From a checkpoint of a small transformer trained on Wikipedia: vocabulary 8192, 14.5M parameters.
Each number is 500 + 25 x the weight over the matrix's rms, rounded and kept within 0 to 999. Layers, rows and columns count from 0. Numbers have three digits each.

# gate: layer 7 MLP gate, 704x256, rms 0.0589, rows 542-576, columns 0-127
# up: layer 7 MLP up, 704x256, rms 0.0585, rows 542-576, columns 0-127
# down: layer 7 MLP down (transposed), 704x256, rms 0.0587, rows 542-576, columns 0-127
gate542:471535517496443508516536542489521489471479486517463539527437494495512495515419499500487484508525529522502498511507506519501500523527464471472494483543509531508491513527469492493506449461493506513495435504490477488501494513480496541516506513444504523532508482472460496498478479500501491470481503475505484524539520499519475500522517510531498484514553511471474459514527497509483515522500
up542:520487511528491472505535508480482539481474469423472499520497479494510508562510521450503459494502448498492521491519497467481535485437473475508519511471504508473473472506502495488503496493501505516527473512514482510457497506522511500492526529490500516518471527503489463538492490493509490484490497497509524507476536508517490495482538516523540489520520470478505496461467489486499503483525
down542:549501498490490499451480478551504490479529559505519511521505503502478522473558506515511550468496502489523443501516486502509515488500520537526471521514526520548523511496535567504507479521488537516470504473451524484546529491466472507525501491505486431497469479518489521487490512495474501512479502486476501486516513514505485509519464511504500500517466509514547510505500508468491507523472
gate543:489446515494530504516525477487531516482506536488516477494500468497508524526513482521507494494473440462545491493515504500501517525508519503516479449474507464541506468474451497516433555499501483522527506537469513502523492522475554472567532492472516459507558501535486512546539488492541525503474519490539483477468530493511493472426493493527526538486492473471483522467472505493479492514511
up543:474464514509496514517519492478518490522507480512560478483493497572468500502519511503514506491468511566454537496513503476505490511486516576508528536537504473495479521523455478471549515496525498490468521462515499509493480506515486501464502514517506497521459519490526480431450481501505511527465492513500516497544521486488523494525518447512481505492550490476473513477512479499462529500473
down543:500504515537506470520506481476552511526499495480488507518482555486498484519534523510468565500501569457533459535488525509520468471534506518495476481507519488532477485460533463525462485550484479479498491515495533486531497497526496494504469490478500463521500508501501492490520504510515513453459527498520538529540545489514479446550533537512480496471498484504507531468476508502472518484438
gate544:477467514472514520518470522491474501506515456498536505497454455500483474496482496478430518466476473505468459487528536506515496485514495513449533482475498515478472489483496532510489483529481478438503524481515502502519505514483479471533524472518500532490522512496512487470470453503453509448419530532502500493428500493496450512504523506532530512505530484503518464499519482492459469482499
up544:527483499526503505516531527500477522495513497527517478517490500514516516479522512492516491463505463468482494485471548538533543492473481488517507483503491515492476517528479501522520496477493428439472512502500440511480486488482521498537520510531498495517521485516522493475507457557512502488463499516500539533488499476482491510500463462469491460527487498505504511464551488453519496504525
down544:492485508528467455518495524501440493525478480517431443504483499541447500507487474503528543511457513483491502506475490473534496487468525505539501507510488490532509476482511484491490491498471491547477480512517497540505501465525502518536476508468465483464568504519432486493495519538477534539505500481535494487460509465471495506451532468484498487509489467495470500499486481508492522434532
gate545:506507524475470502495488496523494494535509473493511514514540441532521510516490483498504495460537531456492495493500528514507476557461457516497512468471495471499523475545498513496542510508488472522461506523486520505481518444480488552503504498505488473515494500484505536479506505518509483505553544492468483505521499501518506477503506533538526488499495479493512473530535534507529499561510
up545:482524476518536526519513473506481456494468444532525498494533450458496473549463494531494458507508537457462510479541546518525516514475468514521533509495497474508479523514538483532531519509508484490454499505530501493524546478526488526489486558506520509537472478495486494478459480476486502531521531490540501530501546526529490495485467541502499462485550503501548528530461502470499488505487
down545:509499490499547467495522509482502478466529467511512497516471528462448516502522541493519451505459484524509500483525537510491534481524519465526505527531484483498502502449528555514511536501501531493515448495516529464501499511507498489487481511471536509483492507498508467491487501492541518523477468463533500537513514574494522477483550456466478502539498509486495478460521471543472533522496
gate546:502464486518478488503522440487523521488511472464524485446501452508530540509478524443516491510483452470452510483543518469495514499514479464440457485535514470520476490497484529522509467455506494539520513529496517503500471450532515492502505526495447480514500511510482524483490533492500475469486499525536468517461500467484481481512480516527498479480542456487512520517501503513490517520488
up546:500480520514469502474518471500505473491478471456518514529484502520475482430493465498508516524532539517485484494469490524486518493508592509468514438461499514527487514563439489482485526510495461480502469525505527482505515541535564534501464436525499496499516460454558442506511479510499523513501525532478449483513468499506455494487487524455431491464492506492525488496541495490489498523465
down546:513570486497519471492527489468507501500488479433495510513491486538572505516471491476539503510500489464512539478466497492478528477530503498470479502487506529458458498553468524490486504485507491560469483505489483534455466497460553472486524503491528519548416484532467540503468551504513503484501467531551527495451538534465516519484486507537516519502499460509479501564499460526443534482501
gate547:508496509531538455539489489490484490499546493465559528495535487494495512515505581525475492534470513458463470473497547523492498517469508477502499516535537484547494505452513491536552479509501518545520473501493499496493471511543509513525519494485483499506502503474498461458495543478512503466531509461473489520494547493467520453521488539537504519499490518516485497500495503496498539538555
up547:484476484513516469499492446492483534507466561481541558471486524484503522497514501505490478522522505475520483547488486464513513491460471529474523529523493478482487473552433522545526520481532521483549519502494478485471509483486509505451495507507472496509487477472493513517518544461544486460485490510500460517505510484503504496418456516478521433460525461500468452493473524487501487508525
down547:504499538495489521456506516505545469508517429495494486473503518510518457480542463438507509486526515513500521502507505499488493507479481506470555477497523515495527506461539576488510482561483419520506494511506507512483467471499505528522555475517523471514479498531498490506490472513514477509513491528510527488499523489526471493432484445490516538511464486445494540474521481517496484497509
gate548:493492497483511489520546501502505492477527531493530499496498502538497482509481492496511491472494510487519499461536480486499505504466494475492492516495541501499486422460486492511540500528547484549478509523552472462488507518498493465485529449473483554544509509509498518486513449491515493492450526494525477511475479490472500489485484449478547514497490551467503513496501518477497470507521
up548:509540447504476497490518523486495419499488568504488494498508546496513518535536487545505483455513511480502525497509543483536537487501526508464484513487487495517532476496574470463480455486470511465525496505495481490492498505476494461502520529519503505501498488491489501520480514533480458482498465494494505491546524526526544498496483494487479479450526514509481553499491484520487499525508
down548:481495498458475498476481508508499512496528533514468488489503480448554524510526529490494499476523486503488492485484447491520511518525479493449456527494496470502515532547448532495510505514492491529530560478539450516472498550481528536424511511506508496478435494511500503504501508461492492508514511503492464491515505560509523518509511528494535523518501505485523498530465527507530507492497
gate549:481499468491521492483489518509537514453524488533509459485476475512488502453516524461479506507470520495510523536522557500467468480492522507488494500521443490521508465513531535505418485511463494519491511509487516489506496509507495483533497470500519514507521517474475498499513510528489451504474488529524512486492461499480461479457527520493509523511469514504498527473479457536521514482511
up549:504512529527534519487466501489498504495478486463499513518483549481516498488509501455532470477492496516531501493495502486521561501496502502518505536479473536530471498526517479555500459508480507448499535494518500517491489540469512477492497478462464498493504460495494495497584543519433482468456467503518528498492490498466545471499520519468495533497523479493502461474554479510502516446507
down549:495491470475502521495502528450498464540497510541535525482527505500511463473495460533460510530510444504522496526488503513509494508485465510469487490459537508454548501478488529512485530494517503515524488501536473477529513489518543559506521517529478499472471476512491479504423452452518499505505516511495464514485533494488513496467426441536514479472502502519479461537519525506483476508507
gate550:461521486488483501514507503533486516447537476492517495474506513522504466477496498517509531475528501482514543471523500488489478539459499551513489461474502514522499490513509489479495474533502502516500557528499454497464472518561518488488520497481485490468515522541516480477462465518506482521504468468487563496531496479481520538481518483502487510511506487566473511495495494550507502499483
up550:502509527492494507477485556516482517463521488475475534502526457494532518511503529525512460496521483536492506507519459515507500482501496471482490481443543550514549487521506483489479483495482503524492524482492458487486526504474552537498455497479520531495524500505472516512482526496480500518502528498478549472522523538557506499541490489512500481513493490509490499489481530522456473491511
down550:466521469498488486533498470481483488525493526514494470533506520505491494516525506496492485479512507486474517490482482508481508450483514515509535523541474469502487517513506516513506451472489533510494513524482521458488510507501510441500571488516515515497466492498506522539468478480517505468483466525524492493524515588499493518498509525534486500507498540497469514481505451505554478520493
gate551:446511478496494564523494496491528521497482475485513525511484485507507479527464501501486508515454450467472455519497529508510479467494480534468497479477507492500514530471452524518500479492472461497517549478531481487506448482521511484517501485515517504508519503507499509507465486528511508508512528500454506507520576463502467496500500504484497527494513542489508524540509502490503525501469
up551:525540541490535473529496548473472488493468499496521540509481453487472515502531525503478473488542529502503521464490483502489541533486489459509518440506474542518499503502522549460480504506515467487474475525474536496527544462496463483507510496504524465514512477503494512470516503464506474523494461428481546452516479531517460477466505505518444460484496485530525559489509538506517466493492
down551:499469495548506528513504549558547497475472494528495503464499509542528502514495504518475503541534480503477485513517492509467472466481477506487519490517470525487499497539486551499470512496489565493530504495500435518484491496527479507462540521522522533458486497512538512475511489531510480528498535500504524532500525490509505493501540481498501528538462499496473517553494513488452493484465
gate552:488498534512500541458502485500496482515443524519562532517539509488487506524483506516510502484514526439445537490486538487513476508475500515476459439498525453545479540492505506489506524510469446489500466486486522477507494561493472506520478488478461551491510464474504473510444530492484465509471486517463523454508445464462479477504529524524444504498526506467476545466504504525506472521465
up552:509499494474472488520501526518508501483520523526467524510521492536512478475510501519498507471529487532529499528483516505468477521530496472522509533484470514482508507529495475531465464445497504498477495490522470524530424501523531537460492521528562523490484527544519501511542500485521564536512484509468509496523450527459515519520475524477523536512510470487507540493521454513499492491508
down552:516521522502518472551503515467489446482465536496493514497500505538465491551530500519555498471503507459464523546493530504447490512503502517511452511473478526491451487523500544482469497479479463467499494485472481532522490522506529500496490486475520529528463485514547549506461497487560501478489526486463493479522446534507496482491509533472496523512502477475469501519479473504533513459515
gate553:493485506482532494508452509422507518540509528510541504466484477492534520546468525527478503495518505467484517459489496494486520515535474521486526535447455510526525484486457501509497481485503504534479490493483498449517489541481481534463468471520471535501485492499486567490532513497482474463479506502503501480495489485478477514489510523485513473524467538509560533503489472496493504530493
up553:475479459464531483483474459548489454481484504512503512522483548504510488480464456498542485515468507512473482489490486535486462527506515521481490492459508500496508501471508508471540542470474527493483473486508547493532515507542502503513485501504505491497516475490489496470470505515519496482515514530511464467486521472500506464491509535474542527463489519543523449502489528505529491478508
down553:507539531496524501535443476478551500483521534510499528485497481515460540521530530515503495511533520439487525516505476522510499514501519508464528517454524505537533468507502489508505472497493509517537508509490501473539534531495475513428456517541446521476445493466472505513538508487520492495492493491474517471524481502499492494498522526512510508511511525459523523499507486511513534549489
gate554:497485458474517530508478492479498478498545467468494481479463520532531501523500516474496469482456517496497505489521481503466480536496525506490461489459486478534531456502487484502498502536532460504526491564453460494518562511523506491460493535508493533539454507482502489493494503521539509523502513481509497473499492530495520497502475491501521510529479512528474535542462501505502554513501
up554:493503449520510498523486542499485466456507470522497489497500499517520502468498487493507489507491483473512493538529500502540491478525509520449486499484485475501481521511504483495502478498527464505459481464489497530489522521521491492508484469496483522498519460551508495492498509539519514501491496498492459478463534461506463486531504477514505512478490525539487485523445503468496523502458
down554:510494555516505510505510492479519548494499526491470491489478492466476498556545516490508562494515495496505497486473503485479481520469445504528456520495493516506481490522501543485493496506467543463510505520508507496526478468514538530474489457496532473531543511493491496495511481475511485505518501511534546526517509513514535495502461529481491489489504479472509510491549527522472440474494
gate555:448499499520480511538465509537508448467513498516492522505498464511568504456491525463444544517471506488493495491528555502520501480478490532515555486493497503488480494501494510500521455522439507498473495516475508459480453418476466501522475463481521505511465513513536493539496555491506469493503480464473494512521497482473464479500526514494459506496469508529528496512524469477530493542505
up555:487512518498529530504486524516469528482532538489473514495503475477472501468484519533490518486500486514551514496512499483499545490507532489459500525492434503515510557473483539524489531473469471490533494518517536490550540482508485512495476541524548504507529467470458507509504494538454524504482466509505449498533494500487485456556505520529463475476493519499524448493472515500499498480507
down555:530499518500525530425505498487532501533506466478510511487496482482484516491541492531506515473503498536558497503518495521510516495487502494456482511514488498460508538465547482484474511480530490495534490494541550511476523486546463503505512555534515482464568523502498513475482451494510503495463510516501553522471499439544561443516519522510480499506528475455498509453482505483494517491535
gate556:429473540486482482513486516498535495506499531446499533480492465513493510475536519522525484519498487481507516516539494459486520482523527480497479453489484495499521508510515500492545524496500466536463548493508511509547480484529507477480448508500478499492486467522472501489489499448471502527504514473501536491502529488447504495476507487480483465474481527471528522502531538541500492498501
up556:515518497531525479495525500516492503476443502459530502468500465505445498496531539508523536525465490479468544513503529531472494494480484482489503505479465500525510494475471483513490509520544453490525514505479503538547531479470523511528506498539522529495493508547500479475530502504461448511498512500504515526512490483521512543477472505486465505542468488535477515472510491494453497499494
down556:491487485494496555547495489514483473439496498511471466517505519511492471525516487463508498512497507495466535464500518539510518504469467474489464521510550498464491455493466470512422503512506509512477488488523445529451471484455473535531524472511493496459541519420516461525534500502572449502469438515496482475497514512504477485501520499519553494495523495543508485513486495491490479475496
gate557:509518525482501505479474502525527528486497539512516554511523501482487466459488472514507550515530517522458506527483500497513560495533501543495525486480486486558505507473469485532468465502477482503500510512504483475489463533469508525500500455545487549507504502460505488508497509457488494500520456513556490520515492475513471509524491568453544526457501512505510459513485503488543492500468
up557:496494497489476519476491524478500492479519516514461534494517571482495519528495481477502487486499485476500500509461486513489492503464479547470500493491503456463466501463514500476498498551480518528446554510525562496514507507502463501495521538458520484460499517475514503537505465502478546409492543501481523488502525550505490544500552504518524473512457460537542514511559495505469490459484
down557:474494508496499527467517486523526484527531497519491488487467485482533496532518504505483508509490463500543498534535526500459486501539498532497490532516531414470508486499512567523477469514548506495492464483500446499511474491542475487510502538472460465517504522521477506488531499498548424504478490518488508499478524523486501464468518490494498468528525483507435478485528522525463511482487
gate558:445489483507508557490543516500461454524506488479527494499480512515498461490487527533512539479489491522517485490522517544505497476507503533480531516498512484518484479438456534498510503508498488517519500528461519481469504491486479484498454519482518532533505465494541493453519482526492536481432539460507473501476506456494537503509487489516508465510461526494516530502482484466491466516500
up558:536428485512463484470482508525487501470468485475479539489508462492475535462475540482557497481465497465477478487484497519505485515516514478486504538539518542497481456477493525469522519462520499502568532490468473507480533490500506482515499501533513493486522479521511484515483502479479496504532537542492559469490523504540502485516533527480516494458543470502473509478537490520512487505459
down558:444529528519489497546484487482499523491531493490524496496496515507486463515498480477483528494517492517497508525477493507527485484491502540482506490451516485583461507439497536531525497542519463500475514520520480509516497498483461532493502504507505516484495503470517532509488509503518466509471505493518458524488495507496500490528477489530509473538459531515552527494489538471475452524508
gate559:460514527523491542479479532530484482515511453458497509495568499503492519524487483538465466455499514466510551526496536500502507515478504462490508519499479495526517502504472563508492517478506466541527498462501506496484479551471508493479518564498514493507503481522478485470475530483489493503478531506541540514470474477511539489507497484504507487488512503512456479474486519510464478510505
up559:491500511526532534535487517458467493504501480478526531506501518521512558470499524493542551475509550476523478501451517506457488482488507546500513492522441489497485477461480496504508488549529490522497538509510503509485517539516537530516475514461545498480472498525519492523496498511508534482499520451471507501464485523496472489475507507488519534489484441485470486551501518495480547481498
down559:478524469495488488530500533485481489497508522483511507511505476525537478466520484538449498558509491531474505497507466491553523447482476466496472510515503465488507517502474531488493501464530522525487491534495504475561509488530514520510518495486468500480499531499480515472515498492504467522494465527514472500521490549532506521472498478513462494446493534479497487490483501516458473475542
gate560:490483462539488540484487529507462490515525490521500492501476509504476525530454512560509511466507522503524499533549498517492552525520498469494493455511518510531495502520478520487551471477461495518508520500566486479494504463517536482467464461487488458500502445537500521457442482454477509505507535496448552458506510466485497455568531472499476494476503503496488548482477512514499483534491
up560:476493493475485510509571512506543502515469511504510469549505501526499462489520525499528502566456513523490527535525479532523481475525508511489524464515499507484532479460516516510500468533488482504447535497486531555525496491533514500475475471481478505512520498542511448494481553488491497491499472494497499474505495494498500491545512483510455546480469516484511495515516492528475517541482
down560:533473476541507519522504546506491510534544495531514474492498469476512502516468543567501496524495475467496529479520527533472531470483455465467527440548508526537498486471509529505482458508483552468521504486510485524498555494487514496456454476495509465530509515511502545491532489536517501444433526502509490492482474466502457489509464503539453466460468469503494494480448517505522493479499
gate561:497503534517475480493508503526471563513493509505511541508506491475482477460496580540513513491552518544451494533488480550541557487504522509523502492511492519464483470510511524535528477527516456465530464478528519498494521490503544538504526450517484530533535508498510474497494501471510531533493468508514525504501496465525488511505530493473511521476508491478531521517479466539538517530515
up561:502501529515497472492513492480549498528476532556502445528487496515553506493581507494498436463495511533527481544488520506518505503487498474487533500502538503503524475546447528515474558520511484488466516463458543547462476490502493492531428519516521469498517470449532529492498496505525533508453482458493490509519470524513529479422494499442485527495515522474512496490470521517505481514523
down561:501444507493463490500462517480484562468537480507534533531489529501499429478503509515509503504483531523476477481515500507503511478490477491516455457507527501514486483522488512520511499513516497515486451508505477527499481472475548499492491497514501515490532431502497492460491554501554484560513515546508498551521505513534481526493504493512503487470515520490498450482458500497495495472509
gate562:511504507497490512448512530506511501496495508494530503525514472546522540535494525520502500456465551517518523488500560554501502547480482518529561480511506498507531493490525529487474509493502528519505503492491475497482498526520539487510534420495503508507526500483500502503478508538490514510491476443513483525471437495479505493503489528518511520496503543487452532522506472525480489481528
up562:552507528478495510493508540483503529506500489495491541462484463460499488529486521517447474500498490499480513457507515527511462485502484453526465502495451500502525499495493496489508479498469514493496511531494504480474443499533452471477547483513480540527498538515472502470465462489515494472520521511508532531468525518516508513486499513501528508474497468502492546480479548515527472523483
down562:481505484523465496449524527461507516472507494492527525522471476471504486488480497482458497469547510515508481473468487464515476501501458511484528479471490482456453496487499466497516499473519497533512455487529527491425505507520507499496501496512485484518503490528501479534475507568500467476500500478495484512489504437512499538467499506521449453504507501495483520471514469495544499480498
gate563:489533461532447509534501476579503485504517484509533495492512495525499476518496486471493493463522554486505418506512511513500535503478509549460493511472493480502465532518458531528444486504546489497474489491497518475490509479503460524519481523484512512491515484554537515472483490471497508499534502543499562536483492495511522533515548513482452534536463490429482515512493489511523499522483
up563:486516510486513485479524429488527508503511504508513522490517467444515523461488469469549540479504523520508481471507531478508503503503544475468480527492465523478501477512469466524507530493460440493478434492492518512536500491496512512541461495537473491496485446471481528507496518472534528525495506515540501532502488495508500523495458509502488480519507439485544440499532520499498489474462
down563:518523492485532482533509475526454531478500503492513477489493501483504569504469467522487487482490438481496519484511494456504529519491512544529475516545492497501544481485529461507486532482476491543508504534451453536501469501480509477471447527491493519479503522525512529549486504507510513505496519466518545488442472501508512484521474451502506473533472489509494562492545446503490483448461
gate564:495513522469485493523452516514500497495487540486528510498475517513491467553444505466503464553528518452482520534499527484492487483455496511494513503483526476515486471473513494541493496485478517499486477515471480510482543546477471494456445500486505527514515459497510530490514490506495509489564536503463477493527480515497494536524446528493490492484495516480485533511497495468504516498443
up564:522489505516539504498495500494509554506513480468494544494477485490497514563490462496486474484517492433532498509535516505461524482520498476477492466468508540526519495457495504436501472514526518505517460500522528520495482474560486466511491503538555500502496508503501558491492487494459484503530523480471503514527529520476498525470502485501456505506492540492517503466486504524492518519472
down564:480469502486483501496550505477510497509521523502517539485527490514475492454530509475540496513463469488499475494489474517462494498534528525513513572521548518451459511473504504516481515484480493507568534517518471501519499498524531500503519481503472480520506488490473487494516493530480516490478473542492510497493497520512492466498498465480483479505466451496492453472502437529499509529476
gate565:492526476523463593505515532527520478531482507454537531553478499528532489484493477467519523495490472449497498513504503536496483541466544470493518524527533464464486441491503497513489484473506520552496475530474461509498512487498505499525528506511520519507498502501480509502518479532511497511508519521502501499521503479460500529511495516483497524510475525432486498470492488480521487497479
up565:507493482468501462499467477512497532453520469504533517506509523481529543544494501513532487491473503503517520516508510511541532461454520516478514491513506492518514506464521492512446530487490485489522488496531504476486484511508533486455520527477475509508479519561478514491473496489517535518524487459525522504495545488530452477487511475534472521498539512482513542525499537505443490518510
down565:466548540482513496488461538482481505523515515526487506490482512510514509518482471430513497476451500513486494528508506507506483518496498520470517515543449495465542455485503478556463542508483473560522484532460484521530480492491533487535527516489485514549529438512505483492498523487505459518529506500515520492555536500522504543514478487475478500528498513485444473475509557444478531488502
gate566:455565491500530504512489490450536452503453476499481502474521461437529449499496496502472509496518490483462490489496543518525491522486510490477514410486498472509536468477479489508510482425505514534501530491498485521479479509507482481468516520480480525519500465512498492500481486507501451486499501460540555447550543531510541496493498521549472457475462528495543494509526573511528475513495
up566:537493461494476519511514492500493505530487507506522513486512505509516477489491559504506504516532527503518524521467491502467495501550462504503498531480501467489463542477536546498523538513503498475496535469461504538482525511506457527534423503539457437461495488507492471506466457533480506515530507468448479468490470545500486536469510452472496480470509479504502473489518490458498541490491
down566:480542515495523449510502544478530499485509490520535533522506528515450482450499449503509509513506500507488476529541531496532491456445542516495507498438527499484516506478482512501488487503460515511523507540509508481502488481510512505503538462491496509520519485528478510453473492519492471503529439510509493488542494473543507477527517511475500438492525513527536464522484488478518535477529
gate567:491488536463551471491538501485530493504527519539523474467499512541501514485492501485513530538501458488515485484499483481487520530526509514471524501494480505498495488490493458529516526534495487539455484530480509514501485511546447557482454455474468490497475489485528498490537510485538485487509495511487453516500452460506499475543492509491525511499496537482551509487503532506522487551496
up567:489488490504473522519467547505520537503482503459497512499497498520473525524513473487467539512511491456467487511434548449501481501457511502504469534470482498532494493521467513510472503460580491515504504521501450483531532475515485482486478482513493533483499490491507556493511526550450507433509521494466508472499518504536489484487491508479470497496474518516490510510462535517494545518497
down567:435473476480464463529565500500482495442504469529540527470515525552511511569506467497505510529506495492487548478452493509507497491512480485476447529469464509516476491510483481493508540478484493529495459497463494504491506485491501516530435482516473450505500515493491525506496468503514454485549502461504500489494494553519497495533478509497507488533509543489512513525511513506501532521498
gate568:539493523552497512495489545556518506532462517507524493507550505512499493503433495539491490487499528466486492457481515527494506530495481473523504492536539519490500435495492496514512523508500513518494520486520533488502483513506453527501523475526517524513507505529483528480493464480506551550494508502507441442494459517522525493456538465480477551477446525486490493522485464509552473537469
up568:500502521486554489515498527509497501482521525513485498480470506465479528566494554515512494513505534541535506477531501451493475534489549471546532524471504521490496483469485505524508487468500533515483507499534490493490506486489486471466444486456506487506462526530466486527538534514517529500503515469481522516533470520472428502500493501470500501470463534529511502494467495480547474460519
down568:475518497513477498482530477474517563492509522497524511484503464504484540510515521490505554469512528489526495501538496537489494499496505445481484524482511484538565510526545477478545450539517445512515484517512503460465508486499504476487497456495536528499515490529490486512493528524518523487520507474463482558550503556473534486440497461497541486526513487467492522518505490455491496460509
gate569:504513510529476536522450529502540475474504458513544481545477485507487520502500521522529545453495501514482477507493495491484519450491560531489502512518458491522478505491481457480487496479530443500500519475465530497497530508531537530538476454496519463515510524543494514515474501451458534529506465465524498468512472450491470503518480537501484525496505508435479508447532490493520490494490
up569:498521480515496484456523437492555499518509516481508482487464447521479485451505479535482485517483470492505484518538494526510515519526489525508519475498494532520501493477507479492492524502526512494476471486517493475456526514494469464494504487526478520478468504507504505475462501437497475533478503512490511493464504492493531482525497536493542506504527456480524518543531528453515494473460
down569:490498481508499495534501526481480501526497535514479502495525490489538521506527521509519474451472519490510523519465516489519479532490514498506524494489472451474571466533447528480493507479484457492517549501461488470457452494500522494470510496480516459493458491539493522548487504472484476481486511498484484517510473537489493472505472478455490490451459497462461484494459492542484519477515
gate570:515512458504459520512437567491421487527484541502513489491470470481473481500496523515520489458505526507496445523514461483497518535517515525516489443486491480494469487492516501504523509521467515454538492531536500555493499487508465517520500494508460483556494500519527537493492490504523465492506512455509484548529498479493504562514472511475498550506489488500477522499460510500472500496515
up570:521485486515500470488557482519517456491486478493523477502523534527495482491515487538477473520482507526527512515539509527472469497504516487502470519488557494484528497509493487498498471478509502503481489476492557512460502470549536554468478473509525488520529510494512494472477449544520501467549482478475552492524518478483455461527527481537491487465536484489496495523523492492560508534457
down570:488523497502489508450483463461463499496499514491510482417534490462511506519424523505460492545502522486498497516540517499491486564505491478495488455477522464486505491524534543558541520502534474437505520505494451520541499488498467527482470477479451486486493533497503518459481485510505462507502507489473478480541506460486532474489499479485503525514510517460469498521493513505518506488501
gate571:516470499544482546468499500516500480524485463497495480517473496530500486553514521525499482487489481514465565488501442505484555462482499488512482503583485497495463532485499525514545513525511496441491501436531518507521529445461536483525500498513472516507522491500499478525454472478516480541465499516528532484535515521494524493523507515490461480498519497469477501474527472452516476468491
up571:519485490489453499464511498515490516523459516465489490480511522479516505501538454478506513511479506480531511456533485490466501457497482474504484526509511467513507513497557528505446526498538487492498512510499530504497520478473496526544509541464511493461541548512527500539511494502556444529479494522490524507489518499457513533483516499509499499526516477514499471503509523468516503484507
down571:479496483464526480537519472494493509492519547517513526479551474501505490462511512480516495475517508475510487479479530520513467516479529527522495511459516508473533505477475514459450492514470493557468490482494495497506505479524477543523494482490484510470500506451511554499446507471502515502508515492472498485477472569511507509463516507480542477524498522514557488477463482508482504510514
gate572:498475499499533489506464473477523517517482495493506528501468508559476532536506475471459502493464488505475499483494496496526452556467475552474477494484487458513474481517478539498519478516487517480515530555491491473487482497536466523489509484477501515463513504511533493494501508483510452491525522425522488492502499513513469538482543508512543489480454473497488518520495451520491546512527
up572:507475461493505518456461511528493525505518493474495501481456507507518504565489539497501514444470554476479484490545483459533495521501494505452480511482489541494473484513510497497547506502516476514516506507500535514485519516486501511497556490491495557496467497490518535522490476473473499488535531547513543522487500506521499543536523438488494484520524509497492528550492552489501493533467
down572:489511481554527483516474439497485504547523527538472495527510489495476519468481455506497509447540506504469494475454520494492493490497487509514485500470476495518494502489489498475509497526494518476482502492521500483488486491512495501474525490492497476495517456534484491548455520515501481499481540468523477490472524516499461524507463538546559527463485512496487498506534506514464526478488
gate573:537510506507504481476467465533484535533521542517501480522535482515503529476499524484516488507539516474479520509504534482500519456463489469514536507472517453510482504558568528466464492495503464467499510491481543536466503499473483489516545527470498508525549503564493469528538520483511476502544483517511503489520465485506521509504493519483481545515528468506504485507530479567525489482452
up573:528494515485508544437510535517423501564509511495538482530510523518502477458520500449489484538508480525479562502512564528509520526476484502482529454524493475538531551515494550482497527476503486432489486502487536523476517501488453532512462543478480528511497515513490490447468496501504489500500489476528433512522504496513502459505506494448473515488520496522526525504523492489494503500460
down573:462502517494510516507480494487498536461503484508463501485514534500485492469492451454522479480489530545520459488508513483517510504531509513458472517495487523509504449523466512513535483530514526535528461511511501490514484509532489533480510523508476504482484477525430484468503479505443499535493534491519511503512491476476505498468492451534520495467472503514501498497491533494480450495510
gate574:483482466496498485477552532489499498470505480481533499496488486474510480528471464501484451489489510470498474527507526483526492484518511517504501493495514479492528541474533537498518452467483478503505516509543519472501514532490493470459533494533547462542537519487454521487469527515460471522545549492482547522530500471469488486548551462464483509494503465480494518526493499495454502469482
up574:466497514482503492489462457523542533479472520504458489532524478486433455510502498444519513526511494469477464463494481502476535472538474488504477507521456471470497473499488511508465532478483520475483454521521524531475524529497489497503479488515522513535534492518571514540514528489533511480449502515483499505507507485497492525484492507467513519503486464507520492529486501453492490508457
down574:495491465498487524486495546513465481460525454519516569468519469465561487495532471487468526504499490496507537540488499516505478528523476494504482479480536498505523506474506498485493507471497494469460538482541474495451501508510555510536493512441487499472490513492473474520462492508542511523529502475488557541463516525446493468529522495493463493483501500510508482490489474485465539487514
gate575:525466482476483528532476516533548466499457485542469447525504480489488527498507499520482503515479492498487463514479502523506509488536492494503533499513519542534510498521496484491500522494523516474530508460465530495509461523532465505501542498530532516494546518479479539465476469487504507456524483526540468499504546509534480502538454485470506502521516527508497514525458493473536526518449
up575:507466503492436515490525502497507482513482431515465496491446525508458474536512492454510501496487503484531534509489502532518513473471500495503500477525500506527502485506501483484490500519505518475559457537460478526525484499533493503480503460498466481479477497532519528490501468491531476513515520483498539527484511500502500518499497484497507514531512514485476520538484500478517514495536
down575:487492500480523499506494447482493497494522540510465490481512520526481513497497457504498464525557526507451501550510540495486486532502502465546498497470528497482487498474538499513527501493498494526502498475509502518510520476494501485520486487530512500483513528489511465503536507518510510503498482491526470493531520488499543478513500479520445492470456511525506485508496487508505478547475
gate576:511475479519555496525489510468480469484508550500504497514512530519491498482507542458491481498489495482523521511498518513460478465517473548505464500512502519489498498484542497499492499524471497475496509478511460506495480467505499485499468504529497504481505504470522459484477497482491522481489489481506439484492457502505537538518531458503504480475528500481532472531487476518472500522507
up576:506526485481519472493473513465504469498503516484522477511465514467490464502560506520511511504461504540521520480523482510483521495478538462497501514508501499480526481477525492495492486500482470516508533519478469536530519547498499566459457523457514464473529484501495509541538505528450515509533489469517472488512470490491492502504462476516500476511506498441495509476511528527496444507503
down576:533506514517472519478508526505526515507518497480481524490491501528522491462475479478466480489545493484506472541541505502497452522517426525518481485494538489503481468516483535503508509462538541459525478464515491476499532459500518489517531493536495531492489506518458500488510513499539493501495517526506458477493519472506495512457506502516503525501508493551501521513503479490452476511534